config = dict(
    vocab_size=9377,
    norm_place='hybrid',
    positions='rope',
    init_std_qkv=0.0273,
    init_std_down=0.0,
    lr_mult_down=2.0,
    max_grad_norm=0.5,
    decay_shape='sqrt',
    final_lr_fraction=0.0,
    batch_tokens=[32768, 65536, 98304],
)
Each number is 50 + 10 x the weight over its row's rms, rounded and kept within 0 to 99. Layers, rows and columns count from 0. The size before them is the row's rms in percent of the matrix's.

# up: layer 7 MLP up, 1536x512, rms 0.0477, rows 117-143, columns 256-383
# down: layer 7 MLP down (transposed), 1536x512, rms 0.0889, rows 117-143, columns 256-383
up117 095:60 21 60 42 25 55 43 40 53 56 54 65 43 54 53 45 45 46 52 45 46 53 35 42 49 58 47 56 58 48 46 32 59 28 46 60 52 46 43 58 48 61 54 56 54 53 50 46 46 44 28 50 56 58 55 40 52 62 57 49 58 47 50 58 55 41 47 38 63 46 48 60 59 32 51 68 57 47 62 66 51 48 56 62 40 45 47 40 49 51 50 36 63 56 56 48 66 44 28 65 56 37 73 60 31 54 55 46 52 59 56 62 49 58 48 51 46 43 47 58 43 64 58 44 59 59 35 68
down117 107:48 71 49 42 49 55 56 56 58 51 61 65 49 38 53 53 50 49 49 57 40 39 57 41 48 56 39 48 54 48 51 53 53 51 50 64 48 33 55 38 53 53 42 52 48 50 50 43 50 50 56 54 56 49 60 51 39 65 56 39 61 55 46 67 42 45 37 49 74 40 54 57 56 35 39 50 62 57 37 48 36 38 54 35 47 64 33 54 44 51 51 47 58 59 50 47 57 58 57 46 46 27 61 52 52 53 58 41 47 51 63 61 58 47 67 45 41 57 51 65 46 60 51 44 52 56 48 53
up118 107:49 46 46 67 51 55 50 56 61 59 57 62 75 35 38 46 53 49 55 31 50 53 62 45 42 45 59 62 44 47 31 62 64 58 49 51 38 54 43 56 59 46 74 35 40 46 52 47 38 23 50 48 68 62 55 59 44 38 58 31 51 19 52 37 54 62 45 51 60 45 36 60 35 34 57 48 49 48 48 63 41 54 50 58 48 42 44 29 52 39 54 43 49 50 40 46 40 46 56 42 46 49 43 48 42 59 61 56 50 42 46 43 51 50 43 53 46 60 52 63 61 58 44 54 68 52 50 38
down118 102:45 53 44 62 53 58 66 34 61 52 60 54 69 54 37 90 45 42 34 49 61 59 51 40 40 48 25 60 64 39 63 51 46 60 50 44 49 44 29 47 46 49 45 55 50 57 57 37 48 60 50 52 55 50 54 44 41 44 41 53 61 39 61 50 48 51 42 53 61 59 45 54 42 40 58 49 68 36 62 53 45 46 51 67 40 68 38 45 57 54 65 53 42 52 57 59 56 53 51 57 63 32 64 47 31 57 39 33 63 59 24 45 55 48 47 49 26 44 59 45 68 48 59 49 59 48 51 42
up119 076:42 62 46 59 54 63 40 40 63 54 33 50 39 47 54 55 32 49 35 72 59 33 42 46 50 50 59 52 59 47 56 49 61 25 56 58 52 47 59 66 50 58 70 56 49 56 52 57 38 42 47 51 47 51 56 48 45 42 64 53 40 56 53 52 43 57 37 47 60 47 50 37 45 58 44 60 36 64 39 62 28 38 44 53 58 54 55 44 30 51 45 52 53 60 29 60 39 73 52 54 60 50 55 56 47 39 34 46 45 48 69 66 59 61 29 20 41 17 42 46 45 35 56 48 69 52 45 39
down119 092:64 67 49 27 23 39 58 49 46 52 56 53 47 53 48 42 42 53 55 50 47 55 35 42 56 79 45 52 32 49 39 57 32 33 32 59 38 39 42 36 51 51 58 37 48 43 65 51 48 42 56 44 51 45 59 49 47 35 69 12 63 45 71 43 52 46 35 45 51 56 57 36 47 47 49 52 43 49 24 63 43 56 47 56 37 48 46 36 56 60 44 73 47 43 33 40 51 55 51 51 62 57 42 48 39 49 50 49 41 42 33 42 55 51 45 52 54 58 63 45 48 77 43 46 66 56 38 58
up120 120:41 60 44 58 36 46 47 56 45 46 65 43 55 36 49 36 37 46 58 44 41 24 60 52 46 42 49 36 38 51 44 47 63 39 62 37 64 44 54 30 42 30 64 52 52 49 40 41 43 34 40 53 40 48 46 57 67 36 38 36 26 55 51 49 39 50 60 53 54 52 58 46 77 73 64 57 69 48 50 45 35 49 43 46 33 33 36 47 38 70 50 49 40 49 50 45 50 49 33 42 54 42 52 49 47 58 43 61 47 40 70 52 48 45 38 45 37 52 59 47 57 60 66 63 44 44 70 57
down120 106:55 53 58 39 66 60 67 59 76 57 50 33 60 39 39 36 43 27 54 48 54 38 47 67 43 40 41 25 53 48 50 62 56 47 63 62 66 64 55 41 56 41 43 62 57 58 45 57 64 46 47 60 55 54 46 45 58 40 44 53 30 51 51 47 37 44 61 57 55 56 45 38 46 45 49 60 33 58 52 37 50 45 49 66 39 40 44 39 60 52 57 41 57 49 48 53 57 58 44 43 48 42 37 45 35 48 41 41 50 67 49 33 41 41 59 52 36 49 43 43 60 36 60 66 35 39 38 53
up121 109:61 47 52 51 62 54 49 58 51 74 62 37 55 78 37 45 45 57 52 55 57 57 53 53 48 42 53 43 45 72 57 49 54 70 54 52 65 34 37 52 37 54 56 43 61 34 44 41 60 33 50 51 30 41 53 63 41 44 56 47 48 39 69 78 50 43 47 30 62 44 59 45 40 42 42 50 56 28 36 55 47 54 39 57 49 57 49 51 47 63 51 71 52 57 59 47 67 47 52 67 57 46 51 38 56 50 55 49 62 42 59 52 55 61 46 49 68 33 41 50 33 49 45 49 61 45 50 39
down121 106:45 45 41 51 43 51 56 49 61 53 48 44 55 53 69 36 60 59 52 37 67 52 50 58 51 85 53 52 61 40 61 56 60 45 46 58 47 55 42 36 48 53 59 47 46 60 44 31 39 53 31 46 42 58 38 34 43 50 65 36 34 54 67 58 32 40 65 61 48 52 40 47 25 65 58 30 61 70 39 55 53 56 60 51 48 39 60 65 56 47 49 61 31 52 38 46 61 39 58 48 55 38 28 46 42 46 56 56 58 67 57 51 57 62 56 50 68 48 53 40 50 69 53 44 53 51 39 30
up122 085:29 71 37 48 46 44 50 40 54 44 65 54 45 49 41 48 65 54 31 50 53 58 51 34 48 35 61 46 64 46 57 47 46 43 62 41 48 25 44 47 44 40 49 64 42 79 51 51 67 71 49 52 36 48 49 56 67 48 58 29 51 41 63 66 55 47 57 53 37 45 49 54 54 47 60 36 25 52 47 48 38 27 43 54 46 40 50 58 36 43 57 52 44 65 56 57 42 43 47 53 41 53 53 65 45 41 73 71 59 48 63 66 70 44 45 38 54 58 41 43 55 51 35 38 71 37 45 42
down122 099:49 55 66 77 57 64 56 40 45 46 48 50 64 59 50 39 48 44 33 54 51 68 61 58 52 62 67 37 37 61 57 56 33 28 44 55 43 52 47 42 43 58 50 43 42 54 36 56 62 55 52 50 55 69 26 53 61 45 41 52 39 57 52 49 61 41 42 35 34 55 56 43 61 31 40 50 44 41 67 48 55 38 66 59 40 47 49 36 25 40 39 66 42 56 54 57 72 51 71 44 44 52 53 61 41 46 44 51 62 44 55 45 38 49 41 42 66 59 67 60 52 58 53 58 48 57 53 41
up123 097:57 36 62 35 58 35 34 50 49 49 25 58 51 48 41 49 51 49 50 46 41 60 54 56 53 82 34 42 41 49 49 46 46 48 44 49 39 58 70 43 56 35 49 53 58 41 53 47 45 55 50 51 45 52 35 51 32 44 57 55 46 69 60 45 48 61 40 37 62 54 53 50 34 48 61 37 64 59 71 33 40 65 51 49 29 60 52 45 52 43 22 51 31 52 52 33 43 61 38 51 39 48 40 39 61 58 61 69 29 38 64 58 49 46 64 53 62 48 50 46 47 51 58 54 55 55 44 61
down123 098:60 74 49 51 58 41 70 34 54 40 48 60 40 49 48 54 55 22 63 51 29 31 50 52 43 52 61 36 40 51 64 37 60 49 47 40 49 67 71 50 64 48 56 46 45 52 55 44 47 54 50 62 31 54 45 46 49 65 50 56 44 52 58 54 47 53 43 36 28 34 50 58 59 32 41 62 64 44 60 54 44 53 48 56 58 65 38 41 54 45 51 49 57 41 48 32 65 44 35 46 32 39 56 39 44 64 58 43 41 33 57 51 49 53 46 61 39 50 37 48 40 45 45 41 46 58 66 51
up124 094:43 46 56 65 51 39 38 64 43 66 43 56 36 58 62 31 51 46 63 37 69 59 41 79 33 43 53 42 51 48 63 46 50 47 44 67 52 60 52 63 54 51 34 58 66 44 55 41 52 58 41 50 48 62 59 53 50 55 55 66 54 38 51 56 51 54 28 26 46 59 42 40 56 55 59 44 54 44 62 43 33 62 44 57 37 51 45 43 48 53 70 55 53 45 46 58 54 35 48 75 79 31 54 44 34 50 39 53 49 35 43 65 55 75 59 48 54 60 68 55 47 56 53 41 51 52 32 50
down124 092:57 64 70 45 50 53 38 42 31 44 43 40 59 66 61 49 49 73 45 42 37 53 18 59 52 48 54 46 54 49 50 66 58 35 39 56 32 43 58 65 52 52 63 45 51 48 36 53 44 72 58 40 67 56 58 63 61 42 59 70 50 47 60 42 34 60 71 47 45 40 64 53 50 38 46 53 44 52 58 59 41 49 48 50 37 57 52 45 56 60 60 54 79 49 40 50 33 52 44 59 52 78 20 55 50 56 53 27 48 61 59 44 38 52 54 51 65 71 55 43 62 53 57 34 59 42 52 40
up125 109:34 48 45 42 45 42 50 66 70 54 55 46 63 56 42 56 50 54 40 58 41 54 58 54 47 52 43 46 54 44 45 42 49 48 42 76 54 53 59 55 67 37 57 52 41 65 32 52 36 45 53 50 58 50 58 58 39 49 41 48 51 54 47 59 81 47 36 42 71 51 36 39 55 31 61 57 59 56 50 30 58 43 38 46 56 46 55 60 52 59 52 49 45 51 69 69 47 44 59 68 31 51 44 38 54 59 60 56 45 45 57 55 54 63 56 63 61 48 45 47 39 37 59 50 59 58 29 46
down125 105:50 47 39 46 49 37 56 64 59 47 65 26 40 42 52 55 41 46 53 64 57 49 35 48 52 50 73 55 54 57 49 55 47 52 37 53 52 64 53 61 72 49 43 52 54 70 57 45 43 43 61 49 52 50 59 46 47 60 34 57 36 51 45 52 48 51 43 54 50 37 67 58 64 64 57 42 57 64 38 54 44 41 47 57 40 41 66 61 52 41 53 44 60 55 41 44 49 39 26 44 62 64 54 57 65 60 52 53 54 55 47 53 54 43 50 53 43 43 60 49 53 67 48 43 51 38 59 17
up126 103:65 58 44 38 51 51 39 55 59 41 29 75 57 51 66 56 52 59 54 58 55 41 61 65 56 62 47 58 40 54 56 53 41 55 38 59 55 48 72 45 37 51 48 63 56 44 46 36 39 53 57 55 42 37 57 56 55 61 39 47 51 48 60 55 62 35 61 47 76 43 38 58 46 46 83 42 70 50 48 46 54 45 28 49 40 42 54 37 58 42 46 48 67 39 58 34 39 49 49 55 58 47 53 46 51 50 48 36 27 50 42 58 34 52 69 39 70 65 59 38 42 29 64 49 39 50 56 55
down126 106:46 44 62 49 40 37 47 67 49 37 54 62 70 53 62 47 67 48 49 52 43 54 33 47 51 57 41 66 43 53 42 66 45 38 38 45 39 57 35 54 17 51 34 39 52 48 51 58 50 46 48 39 37 60 30 64 53 44 43 42 37 48 61 47 57 61 49 51 51 72 36 55 48 52 51 48 35 63 41 47 45 49 54 39 66 61 56 57 35 59 53 52 52 50 59 47 51 50 56 30 60 68 36 54 50 54 51 47 52 39 44 54 46 51 60 56 56 35 47 47 61 53 60 53 34 51 54 58
up127 107:50 43 48 49 42 53 43 55 71 43 65 53 53 41 55 34 45 51 47 66 49 61 45 47 41 72 57 48 51 48 45 48 34 55 42 43 36 50 49 48 38 40 54 60 37 40 40 49 43 56 50 45 53 53 49 60 43 53 49 42 48 48 57 43 45 48 84 45 50 36 47 45 50 35 39 45 55 36 68 56 32 38 52 37 38 55 43 62 58 41 55 49 46 42 55 46 60 61 54 50 66 40 35 57 39 43 55 49 43 51 47 56 54 48 48 46 28 55 71 57 35 58 52 60 56 58 36 32
down127 103:49 39 65 59 38 59 56 30 49 44 50 37 39 69 47 53 61 49 35 47 47 64 74 62 39 51 50 42 56 59 46 53 64 42 39 40 49 63 52 51 45 54 40 57 46 44 75 52 58 52 60 68 54 57 46 60 50 53 67 47 49 53 50 50 49 40 57 47 70 47 49 58 65 52 54 52 44 55 48 54 67 45 64 31 52 35 56 45 72 63 39 55 51 55 63 36 62 55 57 37 43 44 56 56 54 51 38 52 47 34 44 62 40 43 47 72 35 55 48 61 59 47 61 48 41 60 62 55
up128 092:34 65 52 44 51 42 63 46 41 54 60 47 61 77 56 45 70 51 50 49 49 44 45 32 44 37 45 74 55 49 47 44 65 34 44 54 52 53 47 52 25 48 55 34 63 42 44 60 44 58 56 64 40 45 51 43 43 66 60 36 45 41 46 59 58 47 34 48 57 54 63 54 25 59 44 56 57 57 61 34 66 52 51 70 35 39 59 39 39 35 48 51 50 67 63 58 40 53 52 37 53 68 35 50 54 43 47 51 41 39 51 48 59 37 47 50 37 47 64 63 51 39 45 51 54 51 37 57
down128 102:51 62 59 33 56 62 47 57 40 43 47 39 37 48 40 44 53 64 37 48 58 43 48 33 56 38 47 36 40 55 71 44 63 48 57 46 40 45 56 55 49 57 57 51 53 47 46 68 47 39 45 49 67 43 61 28 34 50 45 50 68 28 56 40 48 40 38 56 47 42 32 50 54 60 50 50 50 42 57 63 34 46 36 47 32 52 50 51 66 58 47 58 46 32 49 55 49 43 44 38 54 44 40 65 54 12 55 61 56 54 54 36 51 44 39 49 35 41 45 69 60 62 43 46 61 58 40 42
up129 100:28 56 29 48 53 46 72 56 54 39 41 46 58 72 60 44 49 52 37 43 45 52 37 47 49 51 43 50 51 39 55 51 63 52 31 57 48 56 45 53 57 53 63 51 57 64 46 60 50 35 69 55 65 41 39 39 43 71 70 49 55 36 50 54 43 48 54 47 53 43 63 43 38 50 47 37 48 52 46 49 56 42 63 64 48 51 58 61 50 58 46 51 47 41 47 54 43 40 48 23 48 58 62 53 50 51 34 47 59 38 61 59 59 52 40 63 56 60 69 44 42 56 60 48 62 53 65 40
down129 104:48 71 43 55 60 44 62 53 58 48 54 68 44 36 74 58 56 64 44 60 61 63 47 48 51 58 49 57 45 73 46 50 68 50 58 53 50 54 54 62 35 36 69 58 51 52 52 65 40 58 47 55 37 65 47 46 60 43 64 43 43 58 55 44 33 50 65 52 65 47 44 61 37 46 49 40 46 48 56 48 62 52 53 53 39 53 46 35 53 55 46 54 38 65 55 62 48 46 53 43 37 58 43 64 35 49 63 36 58 44 27 53 39 39 61 49 46 51 43 34 43 60 56 40 34 55 47 55
up130 107:54 52 55 35 53 47 50 35 29 43 41 44 52 59 61 53 43 63 44 57 45 58 67 73 34 68 65 60 50 41 47 47 56 50 49 48 40 59 41 41 52 27 51 44 37 61 52 36 62 27 33 48 62 45 59 74 50 62 57 47 41 59 36 61 50 60 44 62 50 48 42 52 37 39 37 49 61 49 64 30 55 39 56 49 50 55 38 42 39 53 59 36 63 53 38 45 45 50 34 55 60 59 36 36 53 68 39 50 66 37 66 42 34 44 60 53 48 40 38 64 53 49 35 50 53 44 40 49
down130 099:46 40 56 46 59 62 71 51 64 54 43 76 56 38 55 67 49 61 61 45 49 44 25 51 53 41 55 61 37 60 57 49 36 42 29 42 22 48 46 60 46 34 54 54 66 53 52 71 47 42 30 33 54 46 55 37 53 59 58 36 44 43 61 52 55 41 61 57 38 54 49 55 31 60 62 37 56 48 52 52 59 54 54 54 35 42 48 54 41 47 66 51 64 52 54 64 33 44 52 58 50 37 58 60 56 50 44 53 50 47 39 52 59 46 69 48 46 42 42 35 33 26 44 60 63 49 47 36
up131 104:47 48 35 25 56 49 65 55 43 48 49 41 55 46 39 56 44 49 47 41 52 59 63 57 40 60 42 39 47 54 61 55 40 51 51 44 65 45 47 44 57 48 57 64 68 50 59 72 60 45 67 48 51 62 55 48 57 48 57 56 34 31 46 51 39 62 40 70 61 50 78 41 56 55 43 58 53 74 48 54 45 58 60 65 40 53 57 34 40 59 54 52 52 45 39 60 35 49 50 36 59 55 56 36 45 62 52 38 43 43 61 54 44 37 33 44 51 40 49 45 55 43 38 70 44 35 58 68
down131 108:49 58 63 37 46 55 48 47 44 49 49 61 57 53 43 59 60 71 50 46 42 52 38 44 54 68 40 52 47 51 50 46 54 48 57 62 55 62 36 59 37 75 54 51 72 47 55 40 59 56 47 53 51 41 61 49 21 43 58 52 57 54 33 55 70 47 53 48 41 65 44 34 59 40 63 49 54 59 53 37 34 46 48 41 64 50 28 53 46 49 40 72 48 44 50 49 43 55 42 41 52 51 58 38 68 76 49 50 56 54 52 52 37 72 50 51 51 52 44 59 45 50 48 54 50 49 49 38
up132 099:66 33 49 32 57 54 52 60 67 65 53 56 55 57 64 54 46 52 46 57 43 51 58 57 49 44 40 35 43 79 49 49 58 48 44 64 44 62 32 37 41 35 61 44 38 47 67 53 42 47 55 72 47 49 54 41 63 56 58 30 53 35 51 62 55 60 56 49 41 56 48 59 56 58 69 50 49 44 61 53 62 44 31 62 50 63 45 54 55 61 39 36 45 43 46 63 55 49 55 32 38 60 57 50 63 53 48 41 47 38 60 35 45 37 36 61 61 57 49 56 52 41 34 47 49 50 45 34
down132 100:62 42 63 56 40 72 61 54 57 52 44 57 40 60 43 51 55 65 53 46 36 51 40 65 58 35 50 40 44 63 41 44 36 57 51 43 61 36 60 20 45 50 50 55 53 52 51 47 42 50 34 47 67 62 50 50 39 53 32 45 47 44 40 31 59 35 36 53 34 42 51 54 50 63 56 54 53 43 28 43 62 50 62 39 55 42 53 54 33 42 45 46 40 44 42 43 51 50 49 62 41 51 33 49 42 48 49 42 35 24 39 52 51 55 40 76 61 38 50 52 47 42 57 46 46 46 45 58
up133 103:31 57 46 41 44 45 71 53 44 31 56 42 53 56 51 56 62 55 56 52 50 42 51 38 50 39 54 68 48 51 38 48 42 58 49 56 69 48 49 74 41 51 43 72 65 49 53 53 37 36 43 55 61 60 47 41 40 57 52 41 68 45 36 63 57 39 51 43 48 49 71 59 42 56 51 53 55 48 42 27 37 60 45 53 60 44 55 45 73 51 41 52 67 46 52 42 69 52 73 38 48 49 49 52 49 60 73 43 51 59 56 47 50 30 24 40 50 50 50 39 52 67 47 52 65 49 56 52
down133 093:49 66 59 48 51 53 50 49 53 59 43 50 42 39 56 55 64 58 45 45 51 46 60 48 61 62 41 35 37 51 56 49 42 47 68 49 34 42 43 54 60 40 48 55 54 50 53 53 55 44 52 48 51 44 36 32 24 52 45 35 66 30 44 56 48 47 59 50 57 49 51 56 47 60 64 52 34 60 47 45 31 41 65 55 57 58 53 39 43 31 50 40 29 75 53 55 54 51 44 51 44 51 49 33 57 60 66 60 61 66 52 47 44 55 45 59 55 42 58 51 29 53 39 38 47 50 53 65
up134 087:68 60 50 43 29 48 59 57 34 53 53 41 37 30 56 57 35 47 50 35 58 63 53 50 51 60 41 57 26 59 34 43 37 43 55 51 44 45 56 54 51 49 53 47 34 64 31 44 42 48 43 36 48 68 39 45 55 36 59 42 55 44 68 58 57 30 53 57 40 44 46 42 35 35 63 61 59 53 61 69 71 61 38 55 62 35 28 38 51 40 35 59 51 61 44 49 56 32 61 56 62 41 45 62 71 47 35 32 47 47 57 47 50 49 38 49 61 54 46 57 57 51 41 47 34 60 58 49
down134 092:55 51 44 51 53 54 55 41 37 59 50 48 50 57 64 57 65 58 45 55 52 61 29 60 57 36 64 39 51 31 55 58 34 50 52 33 56 51 51 50 50 58 48 39 54 40 41 41 67 44 33 37 45 49 43 42 55 38 36 45 44 54 41 56 46 47 66 46 45 60 52 38 61 48 57 49 57 33 57 47 64 43 48 38 41 49 41 58 45 48 42 42 37 67 44 51 45 54 66 31 41 45 38 52 48 35 58 51 56 62 29 43 47 58 54 55 92 70 48 67 55 63 53 48 42 53 46 44
up135 093:37 49 54 48 63 46 52 54 39 55 48 47 78 43 36 56 58 45 38 70 59 50 39 56 48 29 56 31 52 60 50 48 44 56 49 53 56 46 60 56 49 51 49 49 48 51 61 57 52 40 47 50 43 62 41 50 59 39 68 29 43 44 32 59 55 46 47 54 61 34 43 40 48 65 59 49 68 44 57 51 56 46 40 54 52 63 45 55 46 58 44 36 46 56 52 29 64 45 37 51 69 52 68 58 51 51 45 64 34 59 62 45 63 45 27 42 42 45 54 52 50 54 58 34 43 45 57 50
down135 098:52 36 79 39 58 55 55 54 42 48 61 66 58 50 43 54 66 65 73 52 58 47 44 50 63 55 55 36 43 49 39 56 61 49 46 53 38 39 55 67 36 33 50 43 66 51 47 48 45 30 48 62 52 36 62 42 26 45 72 43 37 50 37 56 51 51 50 50 63 47 47 53 38 35 62 49 28 54 42 48 52 46 55 41 61 60 52 51 52 41 33 58 57 73 63 52 47 52 57 64 39 41 77 57 51 53 59 66 54 64 41 61 72 46 60 51 35 63 51 50 41 47 48 62 45 60 44 63
up136 097:77 55 51 54 59 38 48 51 47 55 39 36 52 56 56 51 61 43 47 61 41 54 48 61 78 71 58 21 31 47 31 47 78 54 58 54 54 56 70 43 39 48 53 50 63 54 39 41 51 29 55 42 38 49 49 51 34 53 43 32 47 44 51 44 49 46 65 37 61 51 40 35 62 53 51 45 63 49 42 43 34 50 54 53 44 48 56 44 51 56 42 52 46 39 55 52 64 50 56 79 65 65 95 33 47 58 43 48 69 44 46 55 47 48 34 60 68 42 51 63 46 58 33 52 51 45 65 63
down136 106:47 59 47 44 42 48 48 63 52 59 51 51 56 49 42 62 41 39 43 52 59 65 45 51 37 68 56 36 40 50 55 42 41 55 39 50 62 21 40 48 36 48 39 56 52 35 54 51 54 33 65 43 51 38 43 53 59 43 42 34 37 42 47 37 66 62 59 59 46 54 48 62 45 60 47 53 33 34 59 33 53 50 42 54 37 37 47 59 43 68 43 48 55 47 74 51 74 55 38 60 47 60 59 32 56 51 48 42 45 70 60 58 41 43 34 71 63 45 53 64 54 52 49 44 45 42 30 56
up137 109:36 57 55 51 54 44 43 41 42 43 40 62 56 44 53 44 43 50 51 35 42 53 71 50 52 76 47 55 45 46 51 34 64 31 53 51 53 52 57 38 65 52 37 47 65 46 61 34 44 49 42 47 53 40 56 52 50 53 64 53 65 42 46 40 39 44 53 38 39 49 49 43 63 71 48 49 73 53 50 45 49 36 53 55 44 45 53 59 47 55 47 46 62 51 51 31 32 42 40 55 53 64 59 58 61 30 52 59 54 50 71 54 48 53 59 40 33 47 59 59 47 66 50 63 31 55 50 49
down137 116:35 48 67 41 56 63 48 51 51 62 58 65 42 60 55 68 54 52 53 49 43 55 47 64 36 69 56 65 63 34 44 55 46 44 68 51 37 36 47 48 38 57 33 48 55 62 64 43 51 68 50 55 56 53 60 45 39 51 50 62 41 47 53 45 42 35 36 43 53 34 56 42 44 46 64 39 26 33 40 35 59 55 73 48 59 40 59 66 57 52 63 56 58 53 51 56 37 47 55 34 48 64 51 65 55 49 25 46 49 50 39 26 47 44 56 54 46 42 47 57 54 55 43 46 58 55 51 57
up138 101:40 51 60 55 34 32 41 56 55 65 42 67 51 71 47 52 41 54 54 41 64 60 41 78 40 49 47 52 64 41 47 63 72 63 40 49 54 51 43 80 40 54 61 62 46 53 39 54 43 46 40 42 49 47 42 70 53 48 59 29 49 36 47 51 68 43 51 27 52 73 51 55 56 54 42 43 52 59 41 44 55 49 59 56 34 51 48 62 45 53 60 48 39 44 53 58 65 36 44 56 61 50 57 38 40 34 63 52 49 45 53 51 50 39 42 39 46 38 71 54 53 49 46 43 57 54 50 53
down138 101:67 37 59 30 38 51 61 66 45 61 41 67 62 48 48 58 45 49 71 46 56 55 40 37 41 55 45 43 75 43 44 49 48 63 57 47 36 42 49 66 45 58 52 50 44 62 69 48 65 42 54 32 47 48 51 70 50 58 35 54 38 46 59 49 59 49 62 52 41 67 53 40 50 41 59 46 53 51 59 66 44 66 47 46 52 53 43 53 60 50 56 45 37 32 57 46 55 41 43 55 40 44 26 43 40 55 58 34 46 53 51 59 29 45 57 47 48 38 57 38 56 52 66 33 54 36 57 45
up139 071:61 48 53 44 72 60 57 47 55 60 55 46 39 45 57 52 39 63 44 42 29 59 46 43 55 61 48 61 60 56 43 44 58 49 39 49 25 53 44 39 52 47 62 47 44 46 54 45 45 40 52 66 56 43 50 49 40 47 48 52 53 49 47 32 70 43 32 58 57 56 63 49 48 55 52 49 39 48 38 53 44 56 43 37 42 52 44 48 43 48 58 54 67 49 42 42 46 45 64 41 49 55 41 49 54 54 37 55 59 38 53 55 57 69 52 32 35 61 49 51 44 71 33 42 09 56 36 39
down139 070:63 47 46 46 70 34 45 50 61 49 55 62 55 38 55 56 59 42 34 51 41 58 36 49 62 54 46 33 39 42 56 61 51 34 64 62 37 66 60 50 60 58 66 47 46 44 51 46 50 56 55 61 35 53 57 61 57 41 46 59 41 53 29 57 28 57 55 36 64 40 58 41 42 35 43 55 55 43 54 63 60 51 36 48 59 45 38 53 50 46 59 53 45 53 34 44 52 33 50 59 36 64 69 45 49 63 51 51 68 70 41 65 43 68 54 45 60 45 44 52 65 49 63 46 47 59 56 45
up140 103:50 61 40 53 45 45 62 45 59 50 44 44 48 48 42 47 38 39 43 55 56 44 53 39 54 29 62 52 52 50 55 29 36 46 55 45 49 67 59 51 47 51 37 39 50 49 50 47 59 67 39 53 54 43 37 57 43 55 50 38 40 38 48 64 51 42 52 37 49 42 53 47 47 21 44 49 59 61 61 48 57 45 42 38 56 57 70 63 59 44 54 38 61 50 56 35 53 43 60 67 42 34 46 32 43 57 50 66 37 37 72 51 53 65 61 46 42 53 37 41 43 24 63 46 33 49 52 28
down140 092:53 53 44 53 52 48 55 49 59 57 39 39 33 51 37 66 37 66 64 57 49 60 34 47 53 34 77 42 54 36 53 26 45 50 38 59 44 62 51 50 34 54 45 43 48 45 42 42 73 45 47 41 45 53 58 56 43 52 38 66 55 46 62 60 33 57 47 48 57 40 44 44 36 45 60 43 41 42 55 42 55 51 53 54 44 50 61 45 84 57 53 45 50 46 47 57 51 44 66 52 50 51 63 58 52 47 47 52 45 58 39 67 56 78 54 63 55 41 62 39 49 48 48 44 47 46 48 43
up141 101:71 50 58 63 46 55 43 48 43 61 58 49 36 51 47 39 44 46 48 55 51 44 65 29 54 55 60 56 38 41 59 40 48 71 29 62 48 42 56 68 55 40 47 44 70 53 65 63 50 39 49 51 54 64 60 51 37 56 29 26 63 33 66 50 55 52 37 45 53 60 42 59 64 55 52 50 61 54 44 38 40 59 56 48 34 26 50 58 62 40 50 52 53 47 50 44 46 46 67 50 55 49 50 43 65 42 54 46 40 46 62 69 55 60 29 61 55 58 25 63 39 32 45 47 24 43 38 54
down141 096:58 46 57 42 56 38 48 60 54 56 49 71 50 51 53 66 49 43 46 55 51 34 65 42 36 43 49 38 55 46 48 39 41 64 48 43 46 67 63 41 53 41 40 54 50 48 62 51 68 52 72 50 61 43 44 54 49 47 58 55 74 56 53 56 61 63 42 29 41 38 51 61 54 44 63 52 40 42 51 44 65 40 57 52 55 57 61 40 65 45 50 45 57 67 54 62 38 56 32 27 61 60 65 51 53 59 60 50 55 43 44 50 48 42 50 45 36 32 57 56 50 58 37 41 33 32 37 53
up142 067:55 42 54 47 44 45 50 51 38 64 55 52 48 56 55 64 49 55 52 82 62 36 44 69 55 18 61 39 51 43 64 49 56 54 49 54 47 51 58 38 52 42 48 52 56 50 33 47 42 42 46 55 55 49 55 43 60 33 44 54 47 50 43 45 57 51 62 50 41 60 49 51 36 47 46 45 53 54 64 46 52 52 56 48 57 45 56 46 49 46 55 65 28 50 45 47 67 45 53 49 26 24 66 52 39 34 52 56 44 56 43 48 49 45 47 49 59 44 48 42 49 53 73 42 28 57 61 46
down142 077:36 38 41 68 44 55 44 44 52 51 42 35 40 51 53 57 52 42 43 48 41 43 35 51 37 78 56 06 46 53 36 57 59 59 53 50 33 43 55 48 55 53 40 53 59 56 59 48 47 59 56 41 44 56 45 57 59 41 34 56 54 65 48 60 42 64 56 63 44 44 43 57 34 48 40 52 74 46 53 49 67 44 68 55 63 47 45 47 53 40 56 35 58 59 53 50 67 54 53 40 61 54 70 33 45 55 39 46 43 51 49 43 54 34 64 43 64 53 42 53 54 48 59 37 52 46 31 43
up143 100:33 44 31 46 30 70 66 63 39 46 58 47 54 47 40 38 36 45 48 58 39 51 39 59 53 28 48 61 37 52 47 28 45 52 54 50 63 55 54 59 52 44 50 41 58 43 38 53 69 47 37 33 68 31 50 41 46 52 51 44 43 45 65 52 42 62 49 67 62 68 28 51 64 49 48 49 51 44 43 57 55 60 64 46 54 48 65 54 44 30 27 56 50 51 41 55 63 50 71 50 35 78 64 67 32 48 51 49 42 39 56 43 59 44 49 46 35 43 56 47 64 45 63 61 47 62 58 55
down143 101:53 40 57 44 43 52 64 54 51 52 49 42 37 66 43 61 44 50 62 57 52 43 57 68 58 60 50 31 56 58 41 51 64 49 52 55 46 47 41 54 47 53 39 41 45 56 58 45 71 70 48 43 56 68 50 41 45 55 52 44 40 58 36 76 41 59 52 66 43 51 58 58 53 52 55 40 43 58 53 67 53 48 64 32 55 33 69 47 47 48 45 56 62 51 42 49 70 48 50 44 80 46 41 54 40 43 51 56 31 64 33 32 54 50 46 55 56 46 51 64 41 25 66 35 55 66 25 52